From a checkpoint of a small transformer trained on Wikipedia.
Architecture: RMSNorm before each block, biases on query, key and value, tied embeddings.
Each number is 500 + 40 x the weight over the matrix's rms, rounded and kept within 0 to 999. Layers, rows and columns count from 0. Numbers have three digits each.

# down: layer 10 MLP down (transposed), 192x96, rms 0.21, rows 9-54, columns 0-95
# gate: layer 10 MLP gate, 192x96, rms 0.213, rows 10-55, columns 0-95
# up: layer 10 MLP up, 192x96, rms 0.216, rows 10-55, columns 0-95
down9:443515499544569513484550603524541483555449518549472549475534464432535496513511531438559458524447488488535545525507474585461531518503506531552472450518541475443533449511507492430491449505487519456517513577488498436497509421495469482505508564480523435416539465537536513506496468585556533526
gate10:461473515480497486494432447469524460492499512452427504527458405543487528508545477446492547466488471509469482507525604479548520529417508466548567497530533477515534501477545454586525525520457484458509475505496587553468533487470429494458513565565529471438504536440457528506514534516503519487
up10:515471466516513502460500554546402489525458493536506492493557497485484481485521524584522427514510553465542535486519493483451537496465583572414490536517485476472428511493527559505564487568510450544513432455557483483545421510540506513416543485499454527443455551534538468542494508538548480450
down10:560475468417489531490483506526499491443469495586487506498545519450410503526479460505504544484505488432482527519510533492496526476451551491528520430559507449420481523447418502455458542465467408473526445469551543530515447481491534570440541516509507460464531492448482532432543523507423471479
gate11:469463513463459492501457448542439515547534489512446481494499563514468475491580467466430568495506506449490453451488512517539501475434569466545529473517555455532507567534505465484534492480487582504494519519426448466492539471508491475505517549543563593484457547520517589511496545483498505469
up11:488473442513476474522439567498516517513470480425492516454522458489522527477444502488502534561431519472518525528485418509513548580525379516532521521411439547493479458509474488518502531472408506552471535496509495471437439507538485530508505553467518494498563553466490460495514473524477466493
down11:506521412540500532497514487496559493477546492622527503464568517493523508539517587530455553402485550514557464450504547493510572477497496508466537478510585489509491501531465540552441497507471487440498516507545462528496515510526471470507446447499435474442540482499525603489499497490478461501
gate12:490499514550508510478488447500410577497498469493458584504509513511502472512512513551479490552483503425463501491487514501509484481494448441520469487511457412521449472511509602480506544517474518509513453509474516441609470557413520531522475522472537417546515534512541514563607378557536621492
up12:424516489479530479451461586469496497543561484543452541508408551450453592500438458520522536532547462457446400413469462540528558558473484522468474520527486522479481470478518561494396533439480410527491557543449540533434533475529504469456509539518530535495498566549506568492532550499446482479
down12:502486462550576496498474438486577469446486501509412501483473501491510457426538502520535515529538415487501482555439524555573506486501414564550499475555547465573530473474520506490547526594531413526516535557488515470504496565514473502568458596486476489568458500478515511488534541610553477456
gate13:502525511529538531460514558557535517472556437493509488466544525542509514558516520527490524494471524550475542506483503543585515546579448545479495471579420513505541479502550576490438454488504558564428461481482424535489530517480522538442538453493524461494484494501514477574588504505460530547
up13:569524485504472613564468486450517504544543531445548510519541560477480513506491472442555549566485451435482470566484474459435518455478525513505487514527516527464519478493464466468519418489509454522487486512517451479417469447491416616458493489522479556482459520497522462434532483456497521478
down13:488444503537506422501498518547494551475458476537489517468474519515503517485419526544472484498482545572511537506518422527511471539500527448495480498506514541489420500462504514506493593448504493450541389497516520529491501426469474506461456502553491561509515506510538575425548443436511448386
gate14:490515507463412473462456513447500474511521515501576513481477484507469473552485460480507491450442538446454443527478495522508482486468485482539571495535505569467517482484433463499506480508444523491621560507480506526577524548524502519449521563382594489473536447473471554561541471514466478523
up14:526564411460539558546510522506543500495557539474534465553512458504488539498544504494479460551548529541443541475465492467456513543526532416534492465573515519563506485386487526496502512444538593514498487483526457449524494546484559482494456538459513568512520531540440403486506555524514501548
down14:467436536529520548516445539478465483511551524484450455532475404508485519474526545537507452511488462497568530451520489494542488435545484480417490458480468433514465431537462441474475517431446484547541461572508532440461488524493486488480570504550453496514515521511536511608497531500522465391
gate15:478486497505518501532533512463491488474463468540496488432424540463427454456511553556546419519563441524480530497522431422524475559486504509481494492460504436546457523458452497497549494544499499511497459473523470501446503526519467486453515454528490531486455458482438473494451460510515530504
up15:497543478480519502549498510513514432520572533479446487472472539495581539491479465460457444535509543541569558479494518534490465487526479495478506503485534533522490535548480460453455521456566475519453502481471555445527485481462510504560559509474479481476510483556525457492544510484419464544
down15:520479528513427488513473477475514450494482487491509510571483489545472525552491530502483567482482531477491430485479545465520512465437591461560514501480533516512508479465515523487504462527515520541533443508521542511449516507526486445524532564487563478512573498549531509518555557443550517554
gate16:524453478479492469478480434481490481445448501505479452526475461517403535497531542419483515505457521455471468460494478462516441558528562461585502505441575462500484546478577485516514565430462521481483492501531504545485476483546444508524446583533568565472473516521481450532476443541480542505
up16:553439536476453514496508572502577575518423439488432549583518498498429422512500536450450433517465517479480552493484497587576478434475444497542438414511553536560491485529494557475481479518481534499488447475480537519514535439428517517493459487505585527543424515533530479478452496503505478537
down16:488500468496589585486484573497534517567520442478461518526553451505512501501492557566429459495498557600519505553478453491540488506470469470437541546533469475519577533446497556480531505539419483459457550472494520486470517481422556504507427473513535492475411532464518425402453465456432498514
gate17:541523454467484497456488425467505436525499467499485593438583502529456472516481456421555500421515496475506464556488485514516486492447509559513488484488546510481496455489540476546530528558517528488525453488523463473628523522600496454548506524510568475492494480455501443510518465496455509482
up17:533527539480525528545466526520543514448435460442565524538500443516436504567510485442484539503428538530543507550475589484498494471424568486505499534477499524500534508473501511508449535515555523507501506435490537501526538498507495517552490451428529478506516559495492476454522479514497499434
down17:477549499540494512499537476513505470468494516525512520497556558508525547513541504503555548484590481505515524409490605457505513512568496499500469546481538494525512545526462507496470482516427502493483534473501541420432485505492462435487458537401500460502481521462470501580526522485518406497
gate18:441558456531491568499456454445501439594458490551534472497537440489563376474510488497512543468508455433438522471523520581512475504503534473502560565478489457581524489451512511496538510442470468558567571483480474511551401499561487556501462526507526505432517500500496506568542541548488520556
up18:465401501503488461430524492500438522503553482529503499420536533517487567506447481475375513512544492480534532482486494477434547529475508447491484459464534465532516464567581483430434537515525470454448488524539440484478532500534472513480527445464487411527522459471516558449540510489393507490
down18:435449554469507559465486514493437515561491435539533468454564458438493526500533459476516459421524571552409497518528490549494483461465561466527499457507455478472484495502493431537537466440485476522449490488494533517536507574544517500492462453480511519576533476464514495538518433472586481445
gate19:475540551527524496436490536437533513491445443555526469479458538548476480488492522494486513431503492542506449554467465559512561474433544475503476605460541406424493413544523487530487552512458573460535461475507468600524501487504471529594476532556480524458513498515452484511524504456523568555
up19:437530493417458547491565493500519477414534491465479521465505502428444444454448484473517462511507490498575506513494531538518434461471553491451478474459493518476573546541440563484518532519524484523415550492520587523471578482502524520507487480476609463475563524474512473526484481528509476448
down19:468513475530537428495565502538533534517493558563536512534505519485523489514522471555549479462461511481505532528494457432521489528478423490537473486459461426512519464523432539555444575541552511553488571497494469542522494441513587443530472516463488503579510431479530506520436553475474546434
gate20:532503551505504570509524509511564468486557490449501508498457413511508475444499524510425538501498568483512476534367503532495499488479597428562505462600485461565545480495507470437499473490503587542458549427485512491492468456493507517502456482539560487563505425480556527470501428488528542477
up20:525527512536535576476547497463554534487522479525523526547477571492506502535497491442465555493475581536504493462440468523556540513608520474499515460548440494508516485483513556507470421535548536493402454501472531534543547564520515548502435530541443515496535535535471495498428444548492493566
down20:416449563547495436542529551496476502486567461527547534490514552507502521496457468461476465467496503478458423507504486547498494419497508451471428517503564447535584518502449510434491459427533415516526466530420536464578509519496459508491560520576511487511495433522517484490515529485528488504
gate21:524459543443552557387500488479514498477503466591468490471447519475569498466518487482455560418503518550498444534505479487497457451420556474502492486526491419562508526465521465524476502486519539443510569525565519509541497466504510484451438545495539544447531479534492460515524444414454507497
up21:465584457553555456493546445510513566497542548534506465526459542475457478486547519425547484493518500496524501502464465573486486528467487487509524608539493510572496508464487450571524563556512493462537530446449470486577522460518502515441551542485523478555469511508417515563494529440501437511
down21:465464507477469554454538554479492450513566524463501548480520542483529493510524445492499484495438499512538467555479508477523423493544521451535558564421436545499445494476484510533496486487571539469512407524545506557508399461478548537511513418463501519576521517471491516567458494525451524481
gate22:537539493534535542430527483419409459510489433445494467477538560460457458551458520459533506496469507427486511481515531505577435474473518514472545493505508508553476513483570499528545469484511524475472500501529458469508483544494427517499446477503545468497512489450501445584453451530547573494
up22:517472460514514576506529420460517524426462491479480557474506517533476493446400518542558559532500607508547481516502448415537532586580506523554450459472473496495543480539508510488463548516451513534533452455490473468551510466474552500476477544434460478490480472488527496473438529480505539504
down22:539515479499477483453592476575430470498434483492442544525506543475532499507474550499388510457418517472501520473467549528507444514545544505457567484500475480500544493532502428535500532479543491417457561545462477479537480464526510533453543521458529461424501525514471471461457475556490521480
gate23:518450480510515426528469525464478437465413507497523534438515516501468503487544599425507453439505516522539508496475493494593518471572425495577505495497445471500512535551595442440444489525467483519501523500505475442519500479556488493466487506520540520450496457538513504561546451457547464521
up23:526467548491476486472574502510570510515527507420475508468522542480463516525521421501496499494497607447492493567442520543490602495544485564571530429556495510504522477533522495498506507448519447491526479402503482509519559479482514508526436523538527489528510529491554448554526572451556528466
down23:468537411513489477526488549482526498556491466474591392571510477497484507572544547475513521555451537547499531524530490499513508560538487508484501464472448457475508532507458526500457510461506505499488509531516483523495467445406533490543577436490512465408480488555479474548489395430517464505
gate24:415429587564430526506417516527503401548487520534502439591511469511474469496466551473517473452488517497492474518443519504525472497505460503546524495519468529467543553508505558543517502478447559575562513417487561569519481535524464544507423521503525549508513609443467470525513495435472548457
up24:511483514499515519421469524536498475475511456479548551501547430501514517503439467509503480525436483571478511491547514435499568515470588520513457585510537451486464547518535497510502467490444451482432548530479465473553483527554491449466465550486521445550518536510505483498575510444575616449
down24:475490475531495431450571520467477500549519507557478484522531487552589519514565488501515482455442497559469450501496569510482483486464453486504526438567524497553519533432461527474511461529499460607443488483482451490533590495568401486477479474494450527510493597479473536520457442563560542519
gate25:563444450548478457501363509449563475504531510578536461445453407487518501548468498531469502496448525453460541483497477526559484546504538447517564498505506485497449509482476482554520474474485474525431466477516460478407507539532448574473489463474576558505500485464552437519617471556495515489
up25:488563497496428469555461463555519517411530521558565496460505476500470482519486540469475528459445583533554582449457485498473472545512545498478514429463564532472435467461488401494503542479541568481465431500514512555526505490549490502499533522484559471426451486488494486540491468502433538592
down25:379493472429528493444433503480498471536474512455500433521497488463581528498506526477512536591495521508549447472454509486463555543472414503510465597505555501493499489536482484478557520459544451507489587502514457469493468475526497438477542614536505548565461496466480499450493518506485532548
gate26:480451531550450531503531518543581505479398465478520552470521550499465524477511541517496501474485516523519459559439560558470493516561477509568431429536474460519542489449533546517490504465462519520519426482518508443465477463476547476540557538493503498505468505492479520552447503477539517482
up26:492441505472495504517567470511548504554464518493461469540535472512527557494610520541542492510420519528561565516538462545560520450491471466581467480507516462464486462480561413583581510526448456517449492520494511560500501461517508544520471512509539552484526505469552517520471483502500501461
down26:514488445421498504491664562485507563496511464482495486498520514534476468503487604505505485499509504492511469551476539566490487513449493470488408511437521460500439499484456492494576513468487566526527526512455520519447489497452501500503559462524493511588499544499472447467506470436542494417
gate27:480510502510497502444448514522501439542510423565492414557517486481457456477471497518527510585539459499511397511496487572515531542418474489488529482566516504481479531514496499495528527532487524521453509482489484443539544531513539406536490529459563594498463543467519456490480514518476526478
up27:536537476508486583563454528525485560565592521476514515474504514499457536551610522470526450505462498449488445513530494483444498490496480513500490483465504554501476461457480527457489534482538453505538514460484553490523416516445486541506519534487530499522475470583541485450467544449522505488
down27:517520488595528510534605490516517498570473523545504525505546481555463560459490506482443545437502586459521536452476502542509504541502555551454459507543444487520484512541533535566512469520513540534500401525513466485510509508494510462455545574499549485516536511476445480483482503528444449507
gate28:465503574443411524499461503444581483443492500533482538476577451516513491487544494563551453500475456529493518528514526491474455524510500465504504511584574461639508541520503451585567502503525544498460551510514564508462464463485532490547505488485492541551510499487459529555457441428474533439
up28:524531482572534497443517555532520496468591470460545453461411519429464555497417483476496483562572569465531471490492486471586491524557492499481429442510496517508484513445501539529470538534498449506530499472485500526477520487568452473478480451516497497504467443527497459469467546531549496497
down28:495491474535510503502482539495503476509423523499572551502491470459521518548483585557493557573494555470547552482450524480514525431471530483491559568502410492439469479452576480496548458466483459517528481497560463497507575503520439504482514427486514503486513548527463575475508483468523484426
gate29:455527479574557535464503505466456426496471476540466516453514544594474585539533488447508519516469469502540511511508441573465531416413495512514456442500422479456554509496506503572497506477494550497519444504548558536504498474549472541457431534503505526516480544509459489505456458441500549481
up29:518551508500521564494428517498523461488445536492540506524475459523497534479448528531472537460500439494571525467510532498462591463513495525441510555550509501486492558556435493463515441553424485446487543475417512511483559424579477484505515522476586486539492539491506568474488425504506517515
down29:498510500484449418505487461529579533471470504472558527467482522433487476435481489504467482489511438505529436525495531515632548532533474444509468557508491369573522500483514554453570508496511475481436536509508486478476509544519529510464489484547473437422494496505542466517498552489500452536
gate30:514464479506442540429542537447509542507476539547629536476498494474434428514550534543505593481514571531484458540495516497428441493469482457505512501557550466506479505514508537534471469528543555523538460470504459529475544514461526533479522573525450538566465500545501507571519438471599546513
up30:541456395418583518551486479501515489523554439486537481489457455552521556519548470468440442563493499533476473545489577484496500490527475531554511466521513457464499517460513535460576575438487572467505486459498485525468518480529517492492504461455474440505509498419440550538509484527542468448
down30:553472451483487486516566514478466552493445564523490491499518525492505551463499522542536517489589480463508467499470504512491441520456565560513451550581545555492491487450471495454520546450531486478506367521443502520484533514476597512491564452495530541526543486548553550540457506449574551474
gate31:483476473530491500468510480448481476521506514484469481461524483494511518515544575495541536550485451556531581484472547491482556518448466554528514433598466504521520490486535510566508493397460564485513458468544478477530543469513494547514466494470581496558489447531464519555529460535470506479
up31:581506465502572474513524474498525566524456454505576494540525515505555515508487515416459563489486542492528507446500537526492509443507540524522574463540473511585502503597502473468493504517507494553492482568546491514566458401526505499430556485530496529512467495535583560475450587530512467518
down31:471519531531509487475507526507480514565535537559470472443490555543531468540456502538533540496528526569510452475532532443503524494512534543434495486513523560565508489560526499549490529495386494600555456465528475468550507556489494490471450553503579518501500467522502542578501455536548546419
gate32:544556479559448488408531471474502453550397483495486439491531497487501474489445528457526481535486530479479517435515498491496544516433534513539535473487547563539596499563524508555543506484490570452464422442579513517542443510515457480555469521544543419475556450521505548545580493498552501431
up32:477480408517540484493491562498516514498499499545434487461494527511485555529423544508524536562568496524468479474490531451501560511547486435449539485430524527454498465537552494528507562446549438436548422497503517512560526349495475550433520500505521513435513393504491517552493502432591491547
down32:509553392534501487520557514469500428463493529519516550547533586511608530532389509555479524546487489578549471483562507533513439517460478483523507522492548448557561464514468512422424521481505514564551466511493511464498580521457445510460564447504449485503467512495454501538519520482499455532
gate33:502484518565450474436506491446505468510515426500521519550430405517522478467493463495491514499463471488491461595542507566528578466501517526531492560480484451503514451476471581493477557470494485547480546495515472528498455533562488486583492486466516549457492440538459457477507551507423616460
up33:447548527557532481533514467430461500483473417452568538571537493520484451485548480496515549457548407539518483508534472510541575517458562494475478463496564433516538452505472453521534489569497494516447566568539462506528470533565458465497434511585516507556540508564498486517539532501462506466
down33:517494502458493493538509547507539513515454447471525477458497473483535541450424444524530534519506484571533500525457502406557433582514514520467450474485481499471523470471547492510491458485467503585459554471514499501549462518501455518557538473549472459458517546498386426560571443471506499485
gate34:461515479559529543553463493574440513573480485496448536509459547499472501473507520463591432538488438547478434525470445481526473528492471486491521486491485536512512542468425486484440468454466582508497493481473528483539492583515481456522452556509482499494527544467485539504586518467476501556
up34:532491605431454531487581474484468465397451464498488502475532468460451545479506468481513552505520544546490492474491469442566458535473499495460444470506531473520485512507564499491519482544471515497514479546542478470446513546435458525488498488516515500549461470517548440469458508545536547520
down34:458475509458537543474502459453494520510486512533577471527538506589449445521486477528473467443530526548488550545539535547480475531451536544519507542502478447540501474594556485525466524514472472493481494470456477538488532469574587510502497499520549477500502476504563502467438444483550546448
gate35:556516478546399503451505509513513418544485399510504550502498537506516453506518486488533456524461576469492513499562531437494512446452481383524545497473478530556520514444466516597506505476472494525506566518531471498468487486418478485492434521530494484436426524471549468477489467500449522489
up35:403507453492447538488500484515456484462511484495507511549536475448490540474473465524541503574457510489431495475498559499462536483559523501550552503467467523443581468485504524465491466508483470503417518515509546590512505533542535469473451529487474528432539485499456534478528498485564423542
down35:497430540507539501512497521547512464409431480552523505408476471500456426541501495476470446560499504542439472485463538476537498439508499492527457489467486486485515535464537511526523443552512459445528467468537445492502519526523521450499512445516561478525462446517504542507482424535544496506
gate36:549460434527476548463441492492484528453488521496483554523520452519533573465482483421477437508448509469484471535516521507572486547519507448551470459548459468441522541502503459505443484479453593574510490562497417429540496431515475523511560555508563546585453534456471578516509480554517593476
up36:486477440525491451471498517464468519527484522512487520502533478512511480488476463428638520535531500460459462476534513483484440496514493511432479490470537515490502512541528487507475563504527563504489483446512468537541598425557406551518569448542468414515473540529446501545527471604476507458
down36:502498492530505501466439496533529431513470499421446468529494545572557515372493548498554436538483482491409442471526460437511446552481436523481535532473479431533491520529455460456532524499485501540492473503532484459503563469485496513451483493510541478496480451441455534557519518412522447544
gate37:589478451510456484490438514532524517440449501580616481582467513526473456482511513480501423536496539427565519483458538540493484437528494444539524543542517467501500494517488453514503575526480516538452433473535522414450445511482517499506487551508530441466511468451517410535497403501490546463
up37:438533597487521476519535520529447492464508503528458493530431509514534486475510471522462490531533470488452500399529509488510533510514514451553471535517536545483543445396481578495541506508624480531553436553535440446583441526508497543480552625591507513493501449490501548522506512475448486488
down37:512527530537524499504495462536576526433518536489509492493509456471538512492512544524359523569485471481552535480496506475491543509465493528483536487546495555513551456479546537514543510537495475513472576432536549457430451435506442598622471481419480552499475533546524529514576489468485513552
gate38:439493541514500466493433482571537494538488494532515543472487537556500509479485523487484504472445546500467443500413502503442482467494572512492535542536516523392569488536520459547459521528562513511591509434529497503545442449473463519516536530530544498519602548442570425515416487565531475526
up38:440485560498462523497490494478449537455467464447506558534530546527475492450457490435454517435449431489501474576526484586569518548459443546458511550505457511561535478516468519443521488497452509555564571497472495603523434490463443482453514562461535453506478481490471513445496478457568527524
down38:558548489524492472485556527491448530573516463515479454464477527504547509572474442500430536457520511479482452481547448551486565552495476437562538511453491509464465500509444506521551538573515521474555503539547474502544496377568478502558455475601523475508514483517599531513574549457491478461
gate39:539503462595516463456460470433533466548508478569444507470577501522481497553493504450452542494523541435491533449456458557515509467517490502453505453534482492475525511515507467518501455484498538547427487538479514523521527468491452574400401458446542578474570502457547430507485474455476503516
up39:449426527465475575507460497463501564454554559417479467438556473500501450425480494531470506450509435477489433508511528474527536505468536523567488493565534521461518440525470524501440507514564417514461506485528550460517443494529459514536531524451464465539505505567523496454550562525569463435
down39:452529540535454486560437532397521477514529545507553514532524508495553533461493493497428459516473491423454512482539552482527510493503514505528503427517483514497520473432472472477541398527468518481486510500465527485427511514428438460498553466522519520499449485550519536624545530556521502405
gate40:507533468467589512445528511552469462476496530450494512487516494507527455463484507438437552467479506452473480487415496487508477541452535490542611494588578494488422561502536552522503444396521526486488510499539449503483515462508553514480498559511512477440498462449462547565466479551504524540
up40:470511550493546528491492491526490478534520519479502554524514552549473587534464440518579510499481454404449461500508527542548484479477514523468552429559553549519571514487416451490507462474479486571541507495500458486454396531561496465465492445510533448509503502552448486458480560517503526507
down40:477534413536465535500525477511494475489469541494445569532482498512552502546484486430496475472495544526439418468536504465467476545551514485458504519548487568399509498534560550513408465513463513441489528453586491485567483564501534542513498498528522544450433511537514475443424502564474477484
gate41:550509474507447506518545492478499521472461452552459419500505590439501480494495522534551561508510526470443471508431492492518491513532449447511501503537528473503508428447523555533467525431495568545541446526576493435525447491495564545549507481500469531566471447484480531523509470570553503555
up41:464528548444532513476492549558499521511581535544497459418562503459501461575483549513421464551496470524474538419526514595537483552525583478501475573529436500478456536526507517462526533426548497474488442490540520485504527466530477532491477479551548554432522410479549422475478555485500492443
down41:432558497533511560499547494489490578496532511524531437515512481566523455495532481425482536491475494589531500448502502503517507493583574578487519488511478479501499478531518466418488483453489513536529523535433551497430463515507379491489430527452454570573564504459539497609534520520515458511
gate42:453512551558551436501530470585491495532532528566492548504544499560460511479553530508518540533496565516484485466464424547541504501455526498489492537549459461469488482533494462517494499471565602453568497423494464497599516484557521530478527573562491535476494432475478488515489446500499525509
up42:495485442536536517518501514416510479496447509552488505483533504559468486452518448494529501526518555568532504467491472503476496530561486448541518542447467517406458480406487490500442472514501491469541405460511509496536442481507488487444500476456523541431541440445474468544477486543545480574
down42:533532516512599555487484515510530462542525444429528551488563521440479512555534545528470544456451529529545527511483530495476432477456450521466438481511515504551563487497516506449560537512426501481486506529579518472509472564556537527469489460452489476459448539490471525482519452407497538497
gate43:490491388450533566525467498449518496500511524492509478500562479484487515511493531535549528533501471408481480443479497529551540457439546545490444491493494450545477482466446481538581477462488480490518458538484520482562485489492437446450502590516569531513476447506495517547471472525542533563
up43:489583519497515513544496550469492531554512462482479493478472488563522511560474480520513482494497456579512505448477510464517530478553473500511496554496537514501571468536590407561456502492475523440585477532531537563476454587541530526534492519514536571499453480545476512478492479540516553500
down43:515538585542530443560475526443502513493529463537503457469496489466548549523491479491514508488515467481496504479513527498557542437418551453462510529499514501541520477551467525432549511439443490497437566508528520492497463472554456484458480468519504506457454531488510440650534512476454528499
gate44:463577517497527480478513580495499484584557449498499426544546480491506517525508553483462485487528495428515437507423447517551517499466594447511505497469454448481457518548490540510458468428548510466529544441521499437579539497498477532525532554451473515510550540525510573520539457433481465446
up44:547571496459490508480494438409425501489460564510466490520551543476495449509462581486505612553459528514523484507582385457504446526506496459468516510449481474550532496542471550505521484474533464543515489517468538500495498514476559524444477558541532464423512471566444406489468434530520517549
down44:549520546463562514501533542453634541516477439436542499561509428459533516497510528466529537483457466476465505506422584501531536404442437509463491479553476460540423504546511500535474534483477519452580498514541493441442486473517481452487488532475467479554519493530585508456511523526539442461
gate45:474557492471412520503480503474534501477570496437514492524587543534548530486487529530559566484471495491532471497488525385472486509484503510506463467489444461483540439603504488495522427477437539593557482473591527503513493440508541499535501555536456443520432490443518517551559468495502479532
up45:449469502441550498470495481461528553541539482491528551554469486565433516463512465537548434538485474520433505549526488526428520505502479410490500446406512489582561433504488520498500530499522494434492475520461585416488585443511505505472449487528509472428516526546553478508531545441502491499
down45:413540481499500513511425556519446555449432445502551491493501517529517567456498447535539581502502508520477476476503497441514548526468497560533507511507463507476456550514496504526574496450499567533465435477538558517524508424483488484479485485604444464549487478590487497542549556397467494480
gate46:534524468453484419573438514437583409462510531545484509538561424541561483481495575496543451436528559466528448572458500507510471470447532485526565476522490524511552516530534454554556559488527513555524486459536503437493511476464537572514437473447482476514488460534509455515533474472539512531
up46:478404540532503490519512504485460532446492487491532427540507611507500514404468497549513498457461458545527537469620493507528494403444490438549503486469492518478524518511535470566490496508498495577583586572445459437509518493505483486543555556526529453541538540510525507496550495529497486480
down46:569613516517485433498390447477525567435498514508545512505469533499559538543531446532465472429510468539524424537545481546504411538530482482431452502469482561527462437492528557570461428493511517513504480467508540539533462557516525469495536518556520535508477589525512529436542535537468503517
gate47:575485519445523534429494554452506544521420516572571537473506569451458526595542504520497532539476481505482468475486505541501517498560470469520452469495549407532571425452560525530495528588492527499525445507497485563509466536580457563459448474541492501459501446531508521547499454494544529510
up47:536472497448454456473470504438459478463457567514523529521465528482461555442415542495519566467517485478501540476475420463485468452514478527485498479527567518489500475461526415538506536587455500476463483527486530554451540599547413541473477408567541497496506514506541477435407523494500508544
down47:518547486454558502522530512458535468535476489457521525469618497520497516501437438462522499572515476536537519466482550443420571522536469498491536542554525534491491560477536538473422443498494527530430532551512488373517496481533577474492463542523461424508501570540501462486550515456501509515
gate48:450527486495517541502385461486474510521490482531450437541551509473543482471552565482503530535471466470460453432479551490482511462461574477544575450464545488479485482622503490499440459509465496493592460512502479472472560463435489487509504506503530458453527521550517471488496543469469554428
up48:455505444512501566561557442521477616486508479536525503493519526500512549454524577483522494543521477445500534503514438471473525511487543483536523472569508513523511513527533510529510519467494490442376467491510506485460514549542381531516540424452441501520446400566514545474483489511538537480
down48:437536506568504470501464505579515457529449540544441508510476556517483529547519502509414488480594550449460506532535522469505478516532484491441524505374545559516504450532506416525553487512567517536515528484473526544467432518489483537513475545519456489496512544488498412473524498549494491563
gate49:529469487559383519488461493495487589465583436500520473492556530497506489475493514508460484535460458455530512504426469541534457451488474506581476482536526444552510492477507502471515429618435628503442547467527513483517538585483602464516488505485510453510533479538543572507475487512553520460
up49:605504471558472540437521503553480509562506557438551530534502541446576545547461520486425502482475545464464475452502470487515517390536551516544439461586437461497494442484513469428543468479491482473530472549499503536554486514500502460536446442517530479485505476503520534584486488497549489521
down49:511500513420399461454451440523461511476498549591516521479422573506470419445497498420490470553475489502488522546510449474467491457492530571474509573556463479518547504513444475533547496517425427477483486477450513484467468529486514516493494544571531513494492521494509490487614508520534499549
gate50:530515503475513550473497464444552528471482487543478494540546521493460512504501589483490520559404503483524495510483484477469541540501513445536459480484544495489535490492595507547523447506464555509550572489585568447493570532520456469476542539478485467463460493506461477523489358510498524519
up50:526541521485463512449513418570452506531486486546482511449494516473494519557457471489595451507494435464509514582450561478484515487473460473466546553539543555535506510482507481574512495533450537544549464483516499503519507510576511504485474491596480543428474526539439545422502435463517536560
down50:479465575539504426506515489449430473506419512451434507509455572470454498450522477574538527522523401500510534485480521434516516491457435548495524512578517494437488551379514516465439470464500464470528479514525513547490490438461490546527467458500466445489543544504495526477484527498516518521
gate51:509510489506475492485488443469562456502506463462556480575484574512487407516477532507442496457506478481494500453401556484552497503500614467521496442523580429502545494452492555591538539473540490506545501535483515491506509494451561571443505589509467503461519523532600489538551492407490480567
up51:408530548503494532492492495527496603531515565558478513526498586522433534502488505448528475517479538495470507486502415396415500516524500451462437501455486524461443469505534571494468455402571565476479503408456493458510528592436516543500540502504550507521505481449463524459484487546510496556
down51:525546475554492465442480443497479475512455516483454522532450509488508504515511541458523538499511537522504509513529515510592448483506454512498567474558487479528477464422481530522460404516547534514430512503513570474443514527541482501593522454461557439511455558477520527447600512395481540456
gate52:547449553507514526502509516542467513545494516517502552478604475567469513561442543543501497467541557493441529546483498479500483541439551439494528526549434449506510524495525538541527529447402605527552498467460498481483545490394566542525473580557514524493454499509529548490447441511511524482
up52:470501401480558465514432416493426484522470570512516518438500477536496477499465466446559472577472481480505557564488435578530534574551469542549487493478460480527467427463532510489501499545453470487502549495515523524474469471469465528536483564528497479502519494547484516497509526566483414568
down52:601500533539499549509476528493469478557501486526539585493548508419557462532434492546525487474512495474373518543614538501499544597571453471489423517504442521504500505448497484537472500462499526562510501471509516505484510456503490535470490519619513500528503483508472575522537497514540470529
gate53:425474450449523488501465478506502409457479540510532562568494502596418541552468541455566499436485532485562478572460479488461460556484529469502500489482539446511454521414526418505494545512514544466598512403502481529452439487471499498460466484531562455468533499484524495562476557501524525431
up53:534496434504417489507486555459499527546528488534457466411544461451554529457442512539491485544481490509504498474497543536541464550600510500555477507399481525543482460429474553514467489426490442497493453479444490528529451517544504492499524494512562437477527514537456445556556397495440457447
down53:571471409452590471502469494569504498446443518453487539532509458548490525528512508488509513485513468540533473532477542488502534524549533526549484484538474509528343501425542415495449535519545499495595427500446523539436473477488508497439492430509479446466504514503533518556473489508519458460
gate54:520481517509535431567425534472562464527513469504581480449498498609535521444583495497497537530478483447532499456456534459472488507541529467477507458546519459554453510502505489515457477523439481583450502465529499530496478485495516456485498474434532506533509502468511505515544474496457500418
up54:537553510458430484544497487516568417543508394470472485501590505470511471506526543467509455513528471593518491530520549525469502514501460496484529522521513594491551496547498486512533496503529513513538464509559548548474415489532561513469459485509491515555506492549470468540538533481454468471
down54:467459531526560460466638490535488499411520501527516533547454443524465523461455492513456422545480543512517514486499470514564488560447460505494509481531514515502463448517430462431515505503424537521470532555501460477456535459498489491510543448514492489521457516486503438437443491475527529436
gate55:510486505482490496546492462481520486424448416519512541479516546511442483520566578491454459544496540525493580476420448483498607495529487434508543537567534445560495441507565466499511573551517556516525536477581454545525432532476465529502517537487504506538466475498494550477450486454452518554
up55:537495492457477469478526525551540449512479517510535497606483570579525572506446469455495540516459503503487532465525538450489476448489530494535444493502508492447523550451450525474527462524562513539479524537497573436497453582503463461428497583507533556522484467474648456530498519487518468511